{
  "n_layer": 21,
  "d_model": 384,
  "n_head": 6,
  "n_kv_head": 1,
  "head_dim": 64,
  "d_mlp": 1536,
  "vocab_size": 32768,
  "activation": "squared_relu",
  "norm": "rmsnorm",
  "norm_place": "out",
  "norm_eps": 1e-06,
  "positions": "rope",
  "rope_base": 1020.0,
  "rope_fraction": 0.5,
  "qk_norm": true,
  "attn_scale": 0.125,
  "bias": "none",
  "tie_embeddings": true,
  "parallel_block": false,
  "extras": ["short convolutions"],
  "init": "normal",
  "init_std_qkv": 0.0209,
  "init_std_o": 0.0209,
  "init_std_up": 0.0209,
  "init_std_down": 0.0105,
  "optimizer": "adamw",
  "lr": 0.00151,
  "lr_mult_o": 0.775,
  "beta1": 0.9,
  "beta2": 0.98,
  "lr_head": 0.0054,
  "grad_clip": 2.0,
  "warmup_steps": 258,
  "schedule": "cos",
  "final_lr_fraction": 0.0,
  "batch_tokens": [32768, 65536, 98304],
  "seq_len": 1024,
  "doc_mask": true,
  "train_tokens": 412200000,
  "steps": 6532,
  "dataset": "wikipedia_en"
}
Each number is 500 + 50 x the weight over its row's rms, rounded and kept within 0 to 999. Layers, rows and columns count from 0. Numbers have three digits each. The size before them is the row's rms in percent of the matrix's.

# down: layer 17 MLP down (transposed), 1536x384, rms 0.0471, rows 736-804, columns 0-95
# up: layer 17 MLP up, 1536x384, rms 0.0526, rows 737-805, columns 0-95
down736 097:574504446502422533347549517435522543510502438481530499454513577513459475562524536625497576457589509557501477520516472472528499544410380468560486495514501478474434490521491512502563451513478574485537511570485432444550512474525485423471470520472485595481462446585586500533496546502522514508
up737 091:539536522450422463484435502495512509414476562550447511499505493558554545375480443454558477486467518544555544472444608521494506480504481530533472451546494461460459435504556583542486523472503508507546500398521482521384454481422451490553548493514448430466542416515524384504503464561455498500
down737 087:450402435484453459530503445514504493535593405530486598510442463490486540423493579555474481533522439428481545574475517561432482566438562460458492502529496371464507675456467551508524459500488435528415412505544500492547515502486571494526429483474440483474470463561458463565487418564566472460
up738 115:559488440454516458457570543487544494504451593466508476482427408467483504529476537492470507621458568522493521515412492528564501456490505463590517539501554460498504534495489461502493485498558550485479529397510503497497501478508472519443475515490489459601608430524485521491467476442505510399
down738 101:506497517495557497463544487576479455474493526625581504496459558454461485519400474486475521509526483523593401525443477503554414477462592416523532478552505437549611557531550486560521420470494421531462565504476522503516530501600591453545538483490324427458471552482532549464490444552555535491
up739 110:480474587463540464553532468617466426466519625501613495495526528515581527494466568473581539600471500598525573529469588529477493446543467518537465481447509451534456476579451476429633531459551494526480467439489438533566507381470513392451492524462512440471465474424492528391506555508462520579
down739 103:494538488479505524386527495536490384573453504411534544562550572371523484542498488576461440476473546391503533511470537517558542468489502401524456467473386487461559516508486502532561572501475508521362551509456445497545490414529551472531493497414578545535516512457609460499617498473505583508
up740 097:453536485540513493474473488430426467456495493505481481404402492571451474539512469491565482521502541383514480522511509471445434538527571577635457628633472548501529432508537485463515399450470509555486503517513507441480448405539521510504456528518470441441472506353554510494466492540499609518
down740 102:621455451571428425513396518468505546494446534480630430499533485501448531553545473471471534465417500521516508526546494498430484511513443500487489458507565517506427531520521515638468573495468487442441557540543557567456510566532496571578493434559500558469523590515465490424467513543442534473
up741 101:509515430455484496522474606530531473518508492505497482465398560508524547458510472505541380543572552465577532543519543554547501445551536542508548589427480451506498462468444537545577497533508475507501518481425426448538499451569512605533534549442415459520539466469477580463558534587419609560
down741 102:478540577456526482469476523528496499468473459447556557509575501519415539444596454439534517538582615466559515484536500447542463481483424476444445543480542569530404453488559530481466468511406523516556616494537515483531323478486432545489490401506460523484519527550711546490505457507497477519
up742 100:522602471432557459456524533442531475531560528592463479602510550567498652456451495484516520455464532508520543584486468438519390495552444419547533423510458537531388488500507504585496434418455545517438554481534486558496490546496512547531527451489519488516490492543403528467473478489499487434
down742 097:501417473418465534489527544514551584545492432563494494513428454451479549497514514470418407483568434555483488538488529561569478465485522434568475400455465616516543441491484582464579481532448441546488496451478476497502562459510508429500483569517557521516513539446614544413557538519519473567
up743 099:451540547549520519539400542547420454460484456567398364505482476591481604461503450463498485473521595621499474561557547556510416526594499518582557523494501602502487559518486514552526508489528514469508454494505464439560519461464522538579517496456473414484463473504471452496500474541435504449
down743 095:486447553498584477441503480492442518480392553615556614481507516412425606499460463487491472429438517516457534507474496494498431513453544421483558466513571464511503473456469466552597499575507483498488431578541449569536520511612510483516532459496554493526580458429548514493431490504547445491
up744 098:469402441470502438438436522505543484514395450536505455609395537537519509568477507485493589449515520592445535536453634511533457506515493511581505441584464482514507414569488488467464463457536465527472515510497519557505457514504402503610486440525448496504546513399470446536520461526521570413
down744 093:572569452443520513464533497465522492522454642492530583461492451450560520490525576496414459366495510517536485517487480506484477461523381520502486607478532453441560392515438379475428515529536512446513539537467418462482536494524615476540533535497435487512524560552532358519500527487512485488
up745 096:528532487523453556366499548443522514525412579544469463527436494519524653439441453534559543516401517485540543412467543510508518450528432557524607479514420450566489535494492464448526512472442590451503530567507532433577477524500498563451511427511470464468542511495490513566477424464362558569
down745 103:408521543454550588532591407472514459512511546525453563525503466482571435489537521465501500508510494501428534500476503586509438594475529466557507515472461441522446553465546504476573484483568439513453549522520543430507525409512506514399487538575470586467486556476482452520544558500510476564
up746 096:528585471540576492460539500545602486417458494498633536437538507487552503470511506505445431550451479478497506483341538485480467500481492504479439469500481503422532519416483464400496417532466586555514442508469508498510479554562483544511568612538506433534561438587511561519490475472404451531
down746 103:486485431415539404569458417471497536585576451507502438568473520464405439459532494467558512431472480351480458436611545431558521408465498524567556459545488573600519543426533468517448471468503410558502522479477518602434558561528545546443440481490571505544498461488526434513401518426481529416
up747 098:410534547550448485520574460464584420415436503449505414492554454586501540508463578497471487511481521492467453517480511481482435470436566430473549561445529525522524520448469559487457520445582533489535470504430463484656523586516457508513626475553471464565545450509443552529487407635493512538
down747 098:539451600487588472523464528515442520468500495455396512443418504525407557480494516571468547446503498438567526486592547467587465516553459520550486387489492489486505525503508571478551471546450477529518545425436553516511492498449480518479578387287526438428506537551565522506475594521477456489
up748 077:519562513588543474493470420467465480570516448466504474410466595496455474557444396545504534522537538522512518482542452494531464495491468526601484589433489442601423534520477513430512488433540408485540450571510578559524538421527498465517517613423489500495557473458534444502476551518514496433
down748 085:512520474624474336505382558519535502457467464531425486502498516528428544513376511453520505523446474550481406493558504403424542523487484448411539470513507477517453482594516457578513555402482542528528500449485488449505530620508488529647450432491461442499444541480467580491476505555481477521
up749 096:454505427498576497477486564499485574513486509507470569474462479466506462545490532498466516564431583477484505578436460578448503475474519474481560530477525509422354537565624502443519517541508545466555504493497480481644509507519376548524576510545482444510499476511498552473502500559559496454
down749 100:556484435395535614462581593549428463537543486523433412446461527511562568462504615545526508559544567437555556555535467549598509506551559395503509530479446504458461497435496519445493491630459546538524499468528489436480497404575452537469458475492470523556483455538494450500545565501470536544
up750 099:557373490497532525533529473557478406484490421504459410485526471512542583549448517463519554478523447560534552514466570491434381577510534502472494490495457486544435531484529581411531540570568479513457435507521524504491477499444459626469508488507447470440485485463455429533535537581533487562
down750 095:470544468573524459452466503476579598434520454451578601411514525447551553478438501566454482467473497493399455487502483479432521564522469416536508490522548545437524385546527401530526515412505507532517433491467465471582489499552496410610508548466486514505486499468469487492510465485494523462
up751 108:554489517538510562605427436496516439509515464470461530591468485517554507408529547617540473520566504587418579504515499469494556468453553532613542564529524546540500554529492527482481532440478538500487386513533441398526504472496545470478546391497478438609489475473512518467491552488432448462
down751 114:551518512486431366564463534528498529491433488509499540512488539569457578436614492458465492563506522418508561470571464467509480470570588550392435489539486553523453526464522535524475531529532508466543551462487519471555495531505530566400469401545541564597473516491482543446433542514437501401
up752 097:485437627500436505435540474388416467500526558487524518500468520486393549496488529585457506454399530430504491453584538514591502479495418568528421513599509486507485412503490476461519577481478448420530594475491416477415417475491463502571503453483452508489493502366433444429533455492480431487
down752 098:508563458447500508477497484493499533489545459575475570526453611404564516456485524509580540553457425460547476524532551462431570536557481525446510524521531533520435603515557470450469549485495418491506454452617455414515538511460550453537532620506458521490543468601576421562450532535474489491
up753 090:508532388514486514439483429530479542503505496489548586470538505457461479418519436507541577421443559537421496571604502528566475525515480441631461510495480487469464473522537547435402567569556528591471519471500463459392485529412407489531566436587503527439421465489544541417494453558556482568
down753 094:442517592453507436612479607530498503528446479512578489452452454567359520507758468609473482495527490432490531421600493450524485495494516506504418534536516522480530439501512534544500581419449441459567491481516545527521596512424452517545550393520526549500452545522438489511471480434475458580
up754 099:402502472422416492539528535486501370566549455499468501455499514447503464504464568494624386444534485533496536459470577562365482524542440509650539486481503457451456502539517535499493477504442478496533504525473442556569403498500535511523581447560485439448487452564511480579459521491476553534
down754 094:483494453547510510507469535554502573514541440579423563452484509465525506476454480576507492437512551483505507511524505496475484531537517526484443556500485535444378432512481562500540427576526542506529442488538534467469506461495487483528440461567610537506527480454512421476465437472535450471
up755 093:476483615564553422542355567467417445469489601523463514515438556612475527365471441582515495523383613481575480582422440484432490508491582547488518408458431465512521546558439505493484443531515465464504574533489513574552437480460507440587500489465489471510526503538473422597511404474409479495
down755 094:454489522501385545465532427513531641510407449593470534458529454518508527559448497479391541464497544564418508514479494574475493523545404510486463535494580517496479454498499521551532583436553491531484556450490410512535523541576559504476468463540491495462424487528544377436549457553488557480
up756 108:493619473491493436450448518578424461507450489460474510364551538473639494529474486541534392432507510447454561561451640586526496527511465495482576507502550478528538430491476592377471441494559528490443535552530495381520465535507463557446540493524445461492622387547546567551454554601493411525
down756 105:514453534464538570523491541542575447544442448530439578511480556454469536494570510439453569476510531529535497510535527509507505371455446546481514532506535520533513542484471588439445546521433494526551566476415579498445400487628541478533524442449542531471463429508598582458575605501509423504
up757 097:404536481568377507527408508595385403472601612586460373563555504579472466516446483433500470480502506492550486489520546421544479420527512526446480480444551547579403465558459529463490428562420537540467557544386505551506470478449406637489490501408421515554544460411522481519466505487426486510
down757 101:581490567491456496520505508459498548486416572474629574452476530474507558500593485535503524460440466446472476475404527470439523441458497367483553420518565485493608433511525456500400517485549503511535512493526474564469450379546565500527556541649540512468502466572465552429503499507552462442
up758 100:543501479453450447529515472551585456566470456460553575439524449581507480511490506546563484477492550415568488456540503495482382497527396544436517492472327531496513473511485538441486532555504493550424527499445571453581505541449568490459535436513434464545454538462438469496532531550479451500
down758 094:550525458491483543418464455459468532484484541543498469466414579548535542524491553395492544500523474519464506435496518518585468475584523498477500514555486441456423460490449604418606469419627603527463484489550420580598517498465510488449475586543501518539461509497498402468459642501514437529
up759 102:465455476506545532531470529544488459516495529493495526541551511432417644513461441497470454538514509563455537443482493480465442478471505533511479490553526455415538490524472435487512509475483497499495575518523469598492536473433462444513583495475442426560426427513434466486530454477506507524
down759 114:562530518460559594451603528527534521506565540457472553546456444536533453531599589519476506456484495516581533559493475560528476405517508544509591532488477496478496504421478502445398590558453521495523425551506445490491394404492428516407534508522495500472471600492557542485466571537498502536
up760 093:452459442601429471624515544496471392423469368484506561436516446543468549482499408528522557489455517511477446418483540474518479477497483419568546464433512500553549519500573453526550541463535565486460446509466443479522504574481509563534453492440465561541541460511455571461503561589526520607
down760 092:530448587536520505435431455472592475485476556545500433407503452458483516503532466465510511501599518433356503510498526516491538483610560354503554452478472410471488530529561614535462477434476480433530543559487475526469436559564523519497413572547507507501388534469496476467514469553508476533
up761 101:403498356459513480508586489571484410477487510551555493560527444580421507400423510459484537519411621497578481480514505456571477543545464492514517511529615494554402485468490475521557480496471461539544500479376509460550501494430507504628537489501501446452537550478406435509469613466441498421
down761 102:489494451503512588536519450484449502517554521551490525458503514466510565589484494513455532525447430536490464506487516518466529481518550398495482454485465501477519546519507463459465550466512477517448552466621473470510501469475550465526568543501509534494528567480557465520517551529519518480
up762 093:495482497489504520517489540448359537505475428532530598504583455463442504517473464456548520460480538471494452554458547502465439517496451490459475422541491543545480523470492544443527495531426538484455520464534449528502483495479496526465563561471460527535497453436461519485529486550570521570
down762 090:518471496545458473444479454571507525538526523450464582470418585475468484517501413403474511542459497502482460534482463501448561558437437423587505492480506460540452471524520434556434468415579437562588638440497508548563484523487473468545372464553395456531512473411486561546481473498440547448
up763 101:568458504535565487449492445535519393464531432541459464512638490506517513444479494533549548523429476481505446530479507504444431533473506460456465595534557542491455487479601604484476441400543527581478515480489466438535434513553451466485556503586502386459469445503474431528579543460453569461
down763 101:521492448462425554498505518450482470475467519449459490572420426458513490404458506583507517466511437584501520482478515467528508463525447462498520530493391511515460495473431517526500531575478500494511480515422521512440468476521520485466519490436515530510576532383476551669509485540509503520
up764 106:498423561549468505518553627504462544448502529549542526504555475532532510409393498467474469524451477533509515465508507409525548591429467380482473482494487477471504426483623486492468544499509519484520530509512459445482458499534514443607506562430468494484457492480565430497514494508496384506
down764 106:504529550459532535494532430430498480527496529519495476506442505518473506478588542468480611543569542531552505497514504526604448531523490439595472490504494524357519525475510438473493602447457533517457446488498512458500490477545522409480466515536462545584540460502478489444504481542477538501
up765 096:507541531464431513533344551498541502581486571534505471527585552445521445467453590616459507547513500490495482495541489446479450490436471533501486493549507496489450415470500554459398450501475490423522439474475348559465514568453470404518576440455502480518493487469447488480485403498525456468
down765 097:513485481540486475481483454563562524455492450561514553537495513601495525510559465429485482510500535467454451573435490419468533423547570489454507531518476536562574483518489578496521456455517564505474534492569539538499541458543607534564451504587514487517405478460470609489515615490425549547
up766 105:522570405502509522514510402458482457464475607538577548498504525514485508471502452423521508532459628444409480518496557521561433451458425503532436469579460507443421435393498516459501500568549556463425545582454395524605508511533362545521468545402483500558545476540474464507570550580431464525
down766 106:489529506526482549485472540633466591500609550563433487512500592484490511573521552483416407523484539538409467458501533473485503419465514502493540547494495499549466485519505530491445506581585513522477449542419493547485502443397441594498494506485506427493521442487559506611494457513548478488
up767 110:533526526515431485447453479508532434497483501531415429505334526515469498509425436567404497510441448554472514505513506507482505525558562531541422450557534487483546504407509556537451487515489441549485445471500561545481461470548386573523534533587479464604460527459519524466486503565422457479
down767 105:489542483555584432494398557439506496461545498450606505573619510469483490420515550529449516481448526434509446478504514418440471557406434500453509464505588492539459424551487492441522524459462530515590560444490446578510486607427517459554535456435454486463427464448431533529472457486553483569
up768 102:522552366610417431530456533435502485507483440529599511546579402487522518398492515443467430469462506422411492474507513478471474522464552559460529403549479481492521520529546577503428549529499499554561480434463411470477426472432470549492612468571478487615415535488447486541516524480447512418
down768 107:462462657524503511480477447513594473548571509458548553497476469434541440453561564470478536562606455539631472407452423483497523554604436517522510592477524561572535584523503503584547500447529462493433481508623522496434503413468480563495436457529512513510445468500520463491554517532517429544
up769 112:471440479570517495474599505461483491490521470455630584442497592493350482516490540462552442514389443508539505605526567600468405487494548459454524527514493508493493511520471571535415403551455479498557561544471432566515474585538553471447435534487382433462478342494490577524536446511484457549
down769 107:621521536584480528484481481419512515586527511506570651484501548485560514499490476459418498530435561542438452487527501446532561582423565530612562569477515590487541473502492358545466415443536428519611563537511504522467561493503399442535441596459483499542612543469452446531539553523493550496
up770 100:476536588615505425472439585544469495488436479490506549568424612511568484500508397539476449488483524543491503515471558539479501442550473546478461477503475557469472458533448395520599586533545472516481553457485446493530474492485518449453620498470487448541517476480488459469474467453461550488
down770 090:560523490443458584523581544524560564535455494538552504464474580373478510503495484546552507563406491493538491547471522546554547545487498509497487509488503378521498564491463597487459471585432444526502505513613471506509398481519517569526454499528525444445429535500463536493534431428533544521
up771 094:521539563602530387470547608516438387489468533498480479491452504521564506388423442505510566487541518486577435487544526578500554623470568500522456557416496549560461484541483536379396539468490567584493532515514473485596523484539573532535512498576416528466413532511466463483530489500468455473
down771 094:519368520517473516515499460525420431461483443438607514460515518444453512616556424543434467485464478436420544448480539449562560474502533518446508536488467544527553527517527452515605560561472465506534498556482510344462462474473491426423496538427513531603510477484533490458462465565531530492
up772 101:455521428511587552500603495427547449477426501423403404446573442492411532511500504550447525458505528584545548408465443490511442536494530535474532553452498508587476461482462439590406524543538534473487475453410460523468493537534497489472492495467487522507433482497501507547441518462508508491
down772 104:531632524576485491566529529524409491474553494539499565466428537499502512534552550460452395465545474392510445478505490471507542540492558576477477456503497548547584482610519566539450551499570571522482582429412409459567441451469439472414473520450481427443402544557489570506583438517450541532
up773 103:543488488514631427478525564576562428482614550517509446447461492378457489447430482546501505470442470474458534547483453520497578536573451394501483566539545616448534456516565527461432475550495508512474554476453450563527402534557495425510467508468452520476528483469512503562479567513400504484
down773 092:450525500534478460439470515559482484491454487487469443474505507611420519475367515608524538397452489481574491530494537482478523469481480507403501528486460516470481469530521481522515452600480476505510468598473543555504530474472451415567524593496466514578563540458485516505486548456528476378
up774 102:450463442483561363519483587472641470489464481580531476518566499494551512482464536436520488487407527461530528484483501532440522463580537467484510594406562577576525492454474564480491371567586516412491530393491530594458566532544536465513662500592499404474601505456418543517506571512544520512
down774 102:547562504487452528492522527465548456535484515455504482425582543531444514518469367489467476551487417508433484569490521584636560510509498511419478456510540503458488511489482474442476462519494534532487604568496474507450495473502414548485557493416442475570508485547576513587615375487509463620
up775 110:506473593439549534555457502461428464549452514485460458479495410531430554609389388457552619448491512509393438526543565540614396579568502510422503550554488546556530457458537525438443519554429515492442433513496493425525463537460393602461544437412453494554488536525416521450417521508467445490
down775 112:479491538544536519469500516539431601516451419450510454445481545495448577529477594551466424457518550550441470495494514514406528472389556559597481525509506487524464492529505379494524518484496452519552532437491582595502509525432600562527426489570487537461425518524467459450518514510542512490
up776 108:484448534450450434471497464561468434518569312492516456512505462555394522511499490523524484525523509567466418445479456430502442471607451430468549555466450497533389426444576469498462528490455463556474476439492490426529530520464442512474489417412409470498536549461490492462488435531505477505
down776 108:474478530480561553495554492401500363530402486529538571496521492449499532518436550496445426500479488521521521488529499516514516471495471471556540492501418466456470556479467497521425490447481510501574538466542427413515538448513499498457614505552525504503394452513509427491457535504506415514
up777 099:489483467498481477539473523466497350458447458473494538490534465511515488528396482451523357485440498451539489401458464388481517514463522563517556511474516480521421512614450448539469477458443482535505458464493478542533519464469515537540459574493406449421478485483404511574528410601451495553
down777 102:538586571556516458530463501450465612491366503505538494443499533583425516457438464619551522534452464521586540531478522560478528527476475484513460495478547463504505457529530568507500451488486456491557467510507541510415441552474542533538512407549543436496468410464575553607440618499470378423
up778 099:472530423537538508595442545534549425415562524509427474519534460454481503549458583541532492480476510496499431483514526517468461443433412531388471574539447553541536455512477513557609523579520521504419510459523491486466554530511477496560513512532437491491465611463523473443469470464513518518
down778 101:608529663538524498478516448499493494521554518401571528551494518516527411496392499514554502530453506426525461546428419508547517521458493480538459418422563493592428526515514418484521417474530490510473401567500477546585386491510463524481526529459572542562524470533491424495504534539533421475
up779 095:481467537561530440513550488491523415443468462561555413491522492531540568519513560470494435592467508551503455546499546495535465576450430495410525574479499562504350518532542498513523554492568539490415466478565499381531497530442434421552556492475445467546520422491484429432532462558443553576
down779 091:457567452466490463512521473462467492500433513469376493562519467488519435437503531433481542500566558577517474429478514515542437543494408552593496480484529535571542629517550408535438519414490494459505566474547530471507527458569494496401557485581485542485582649623485503487468556409488521533
up780 104:446559469513525526576600480540438476462565473509509476454499409571517458403466536446567519480496494451481464509516452406503414490491496486485601497502501533591491520460416608572480580417581475585416459459431477430522506541516445496528531460548453420427499470498382482501353585508496575514
down780 107:535421519517583578456572421465482518518551509476537512486443604454575458542545491512471460512514559559495506476495528536530467455543607485496510465446621535538437542502546480481464430567544477511435418493436447487537553383528602448492400565560541479526504476463558457586573514617520421530
up781 100:442508509506407518461436497492489491463484555447544528505484537469450558476482466558415502524426488479493493459504507606421494572492446444501418451597423519446483504547459494548596457480437498387519499541507429609495530428489506536477550506472477443454454454500491394577471464462513555560
down781 102:551462492443481489595499552479527489546520456593518533528485496491557507488627481516520432464561491429430498569543500575502385574486464553538496489514494436487595445472558536474517462568517449439537519482515533570497504441502471483481460509405438473477467508595471481471502448480538546517
up782 109:501425457548419484540502480466457473548451447497436424454536457515451463502479510572563557410514525438481433497622451502470413520463478481454461513603478666592489476437514535456422474437512476541501471533474466572435533579467430474519454473501459500456455460568604555414510493528465504468
down782 108:569524506482604473453495508545441563509576453575586526463519416470450469474460508588433555526478402527462560461451532513524499464429534473556598413488551364461452445470519405503429414477528509553487565495495496474501413521656472575470471511518454460593435440507508432488524486512576549491
up783 101:570470422416385499536539517421467511494526491544446478529534604502375462424494549457504612457551497445391498542624541501449604536479488490485521506497481573552518527455460604405469539504552475475509595488565443475505350488463519538531504433480482555515502560492436479455595555466457470561
down783 100:446555579498521557416485500485566468511449517421553619468568476453571499445601480503392461554538535482574464483434487453473558524478460520429477492479540480422513540510494391534441534536514519513432501467427508501534467423491548469444549463523602448456523470379511499470506439485557380551
up784 103:433642478472464511463464571485460522527533434521515494413454530523387602509386474491551410521492558560492591456517521592464371513532455462432505490599534506539503461384558511445501480457525497434484531472554430526559425428451452498482521525511461490553521543469492497485430628496519549484
down784 093:573473505531512535444545474480480435510499363481445524548601482481516528467474447529479577511511450466505496538540504547533439495549557453549512472517481523491534518489476381501494474486545547538469459576478549519476564505511503534548514584561460558456593595439512449526453435486487515445
up785 109:457460537562547472616446483576539463496482462517503487574408509519445460519503497484517482531510474533446545488625584385456467469575496535471527493457440496508547479473543508532607423417523544473410536450405497523499495500528503448607602489474429491422538439461512466506482480521501464533
down785 107:563484541563523475599556410518544433530481458442520511592580515528493529557524457476472420487558472409569419492511518516530470521598529587408492424492543458495504471517494537559408547456423575531506493446383482563603514499564599472458421436552591558507497511514491463485467539507510537479
up786 095:452474550438558418492511524548473455459554552430519489520495477423467397454487451438545492489444514442470539520595512421533532539519523526504467482412554509524522575398441602531470492457505545484483514512529543535456503544534476545516568461459447535545521480493503572499509406460530577498
down786 098:564471570488558507490457482488519548486525565423533535551557437486555413510501462661512492582411511492453519528560491545523546559422548489435609454533503534564386467492561494482447529517536560507497472602489462478483467537500567481463482539483442490507532445452545485453566502447490495518
up787 101:538521484492533473463548558444547433497448494482464498533510486506459577483492454486474403526427497460528532500448532440501517457509543509472549526480636511534458463563545477481443486516491533567399488535521539400526409462541493521527424499588538426482451466474561474415414561507506474523
down787 104:490522555524486564456556526413557540563494461457551388585439438448439539536547507484500549507511471455499486531503484442477548543542534419438512401479620372492405532554485551545519506502478496503527475565502492439490493469533475527508525473484501559551529518502518446495571520538501550566
up788 101:575415485541501482489460481532454488474401473523497430600437553433377476479443521546537549483453506469478548543568570382566540580529498464550494471446491561506526501544425551452479487477484553536444525481502521493551416567456447584532415469457457530585553412548468512490509568480460510551
down788 105:513421456446467514437517524433555533510594493435438550559432470567510447549435513515463501513584485494566499532487499463514490561434549530436525565461535579550516456468534443417447552523492507526465565504562468485452511423512554510499518573426495535503464513554567499401551401485474467588
up789 102:599534455463374534459506503533513556427551473476482502441418491548552524415403470609455514502515449548445381572591548533454552539566497451484455449490509478514434509550478471540486487544480533609564525476525542525478504542524517461548478435571494487575494590535487505527571586570393544588
down789 093:313508524478518523510462529451443503490555474410550488545623473543429486510380468461510520496496537395521492574548507466507511484459450444538499464507498470485504565489520486487445463494531399494451482506462581510492451558476391426504534524389481451569503559527519545609430409527576504493
up790 093:465519460488548462440417452594462473455523434533528542418501461537496479531517602589542536511474515542433426413413492350510484525515568587421559508536541489465510431465473485526535552491543597484505473477486503496526465445483480499509528485455572468414525548495507509478562436573498500519
down790 101:378434506455526473617440627460550489463527462505466509558514481418515435518603548529586510440462611522532520545487457529417450442538533598467513493536511509477514488448507492568444542499485433489527500569568551443571445603467487532536440467542492561599554441472480441507448497496501472377
up791 101:482516540425336500469490477517497482453502484570474457581445558498543508377509556496485599504492502462486537528602493496412508503584394465357515486508552548472544486595468532586452516493429502506555615489465541505493573526450463468497504503468466474551399431555410507487533484519512450516
down791 097:529407459523501505455548544444480386483482517432423469521552458540478566472507558407544529607508569433493506488420518501553466488393506472459497533529476572583439469526448477397489551479546552542491428460443512543515530523484460575555455519564535544539487418511492498550478491460583501566
up792 092:455567538482486564387459601520523452592451508430542433519497524472470557456476523551466492536494515516549479433524445498506524555465454486569456540472486452470502381486452484497415567487501518466422474511519451458407470486493455539577489574423482463553470521477523411490525405547522505429
down792 096:628517500529568463518425510519493461510575503527567619532452613588454565521484460495444509503428544483483488398528492517513561577478486502515497473532470509548479531540506547526546489452421509539395483535485508512457543589491576490554496427447497454482472568461418499542547466480459489483
up793 101:485489543463483496429545521675405426457512464593508483486505428555497551441450438547506501537448569585517485545502613422591497575437421531504585536581516464437385485542408440510574495525531521514462465396410466500485432509537358456474466580417494424494443595499544442486484524492429525475
down793 103:500456525537559558538500461490534503552471531478535513543506453511479555577458470389540528479452464500530563452556480527427476445583551444605396492439510492550482516525528460439476494456492451484559509511573464473484475436561561515486502419553505575476459502578440562540521519507574495531
up794 103:534545430481499532475406547459425480482489538495563453511484541531501542436548499454484455516495511526433555483466459428459485480523585577493477571443416418450459478491537528655550540521505486517469490536468502468483528527519504488562573572558422524460485448417482450478473477484483515371
down794 096:397546516473536428428509501467348463511523422440504463475421489476447493529703524489476569487483501648463539407503528513581519450465476662590417426505520578428446521440532526455459493491375528503436472492494499542421478498545588517574429450489431549510546548537471511492458502412517468439
up795 099:473449564560374470520407477444495453432524490672525527466539486498398477483498489470567479424497492459496426429530534484439477523531394541435464538520510416600500616460510518560466494493446599495508513427445533520520512480511499579530452416553444475438551346434579430620502449519561484485
down795 103:397551514507498507476494503438477489533415444301624526548510550385582458498560519504546578402556443516582449444424487564520533556554471470440562555499600470466525606533505560540463518575545467443553393521494507584433563483453549505475575581557538498533485583495489544470544473437500544505
up796 093:468522493537483507475437565444582522439472510528414461439497475574527548497479481539564491494514470508425551432462502487490476524452455500625487457476564448446422443527511508503428537495580518498539393461483539419442479455532458561501513446517430450540543390493506462491499414589515546559
down796 090:569458516546540417506447460437527454475506515564603513564524544427471548473402484510506481511500471470497435454524436500493520466573475474376456557477458544479496466535501517631542418449402450424549511453488484586540481516476634468624514469584498447471517539551452406454423594461534511494
up797 098:493484475508442451468463504479441477471495544480547485466483541518543468428466482426562479513384521447434479562474510491409562571503437516492515569599477460473445537468512473460537432453505494517559467536483532498591370494568443461501493470489414481444640543437421483490569546505516500575
down797 100:521482548483528525469442471504499459524596532512508417514597588499544511545462548489532532390543563516659505491426512537528483424498525553489509381457423565455471474504438507454438454510535535469560435552491506582506491471548603488539500564536504516505582414614595511556466426562474442525
up798 113:631496570525491502534472449567473497532537416499527523522539496522445489493493417555536543531525483473505497560562510509560500463390547517529529502543378479489548438500491417493410499393524430446480449549540565467489477414489539551516459464521433509456512500349504496483430472585422531441
down798 109:505564444477560514460516553488526453539506487476532485523498486458592521587521557470463604537463493426518479489486511563563522540494507562457483381511522548417465548498422488510443466501495492528518546458509480486570487456476533422451515500515434556480446466496532431480562488568536511492
up799 104:462489534573515512508513619487501547466454441516555473593487555504461559511516393447431539468533460442481584539486524448501492486499496506484458457549475506497523401591627444571497534526507484555495540506495464550538407500515531552558475390517368501536536429567524419570498428505432453510
down799 105:592456509471509550485520568525516551489433504474538529524541515548517543520558477508444526426449507525534492567494522481638504485513523457544581465507446483475427444486451459492464595442588511500527459429531489469548481458528605436389448581518487502547488436486526517483536474522505575521
up800 104:496548481517517582498548502535551469486473530480538454477578495509433511457424516496500476524473560436450599494417553487427505522495518508448592502497446556469553436449573504404435463442441559566457421478526495470483541480497513567531431533505490446487529517494564431491594601532476499484
down800 097:504534461542558495501524510465536536499542465512498475514483502527473541447484541525544470488496533480560492476465534454510544458573467509464498455441488501521549487556531504439578428427363484560545491520558506415416533532540521552568475525517629485477474539514467577514516429480513481457
up801 091:405502527483423522544455600478538404508421531557476510527406449476471536409496445571524548461507494561526554488470448483478474537528465591467507420510445485564513475606481383431519443434441457499572503485513488505458500430532535506501436476545433480544582436447491452451545440514542548443
down801 098:468532542557495459514394454471513518441533504556547493469538516445540512496618580549479465496521506482417518481555470467354497498540524540457562593488490454488462532482544606512439437378504457502508540504532463538495472581532472522554597500517448432516539513517504527552397481499453469491
up802 103:555587455506464505560486549531461492534481510531470370457533476620504495396440555401436532504498610646546411494455433471433485514476491432571441554499507457519455579525414378538580449475560503524533414462495457550506571429535508469526514563441454408475549557497519545498477531534528586456
down802 102:473398504455418544516475509535547511521473478339427548428376470514470503572515390580362512452459513566467514494511505510550552528534542478545415540485422590419503485467545573542529569485481515526546534423473451451478508484491603431487426420480526496519396479437511560527553546535494488510
up803 096:559476407465463460483485508514536521486461475542433519487463516437502578509481493474531451522554566494493481461553532514478548454561519413557462560536448563547480426513506419531423404448512529598458336472496504486478513497551468468578490560496492424509525487377431453454489515529500521552
down803 085:407544539464525581491571451548558487534482542546445433488546487561592472476686506471504465522525487439563494510511479497525498536530442425503497545491538462513542453478476448457547495520522501503492454504481512489529495466549488452455498606497557557457472532539456499494550455411493483558
up804 125:495503525616437470435509582434435551554478464528535498596543442566589521474467535457470507498583512494511538576465497490491437473500509414474483478485443534514462523435423540490560539471501536521561461448523540533500509531508545427510517550458526501499509509529419506526545610534485517518
down804 078:516482507512517501467511471518491500539494538507511483525500461458489525488370525481484519501519491489540487517519476495500483544516469439467498482499503486457496573499511511500496509517484510521507506459497536549490479483511514506503470508471999567477483519514516509463480470478500456504
up805 097:583452463586422488559493490485534421506534542557455388403520500591464511509492471515475511518422570508501616480485490492521523562480476469594559424605543505516382486522521576468518473464523526410576433453461447466533466470456474578488514454495522494585447393545469499571472516532490579514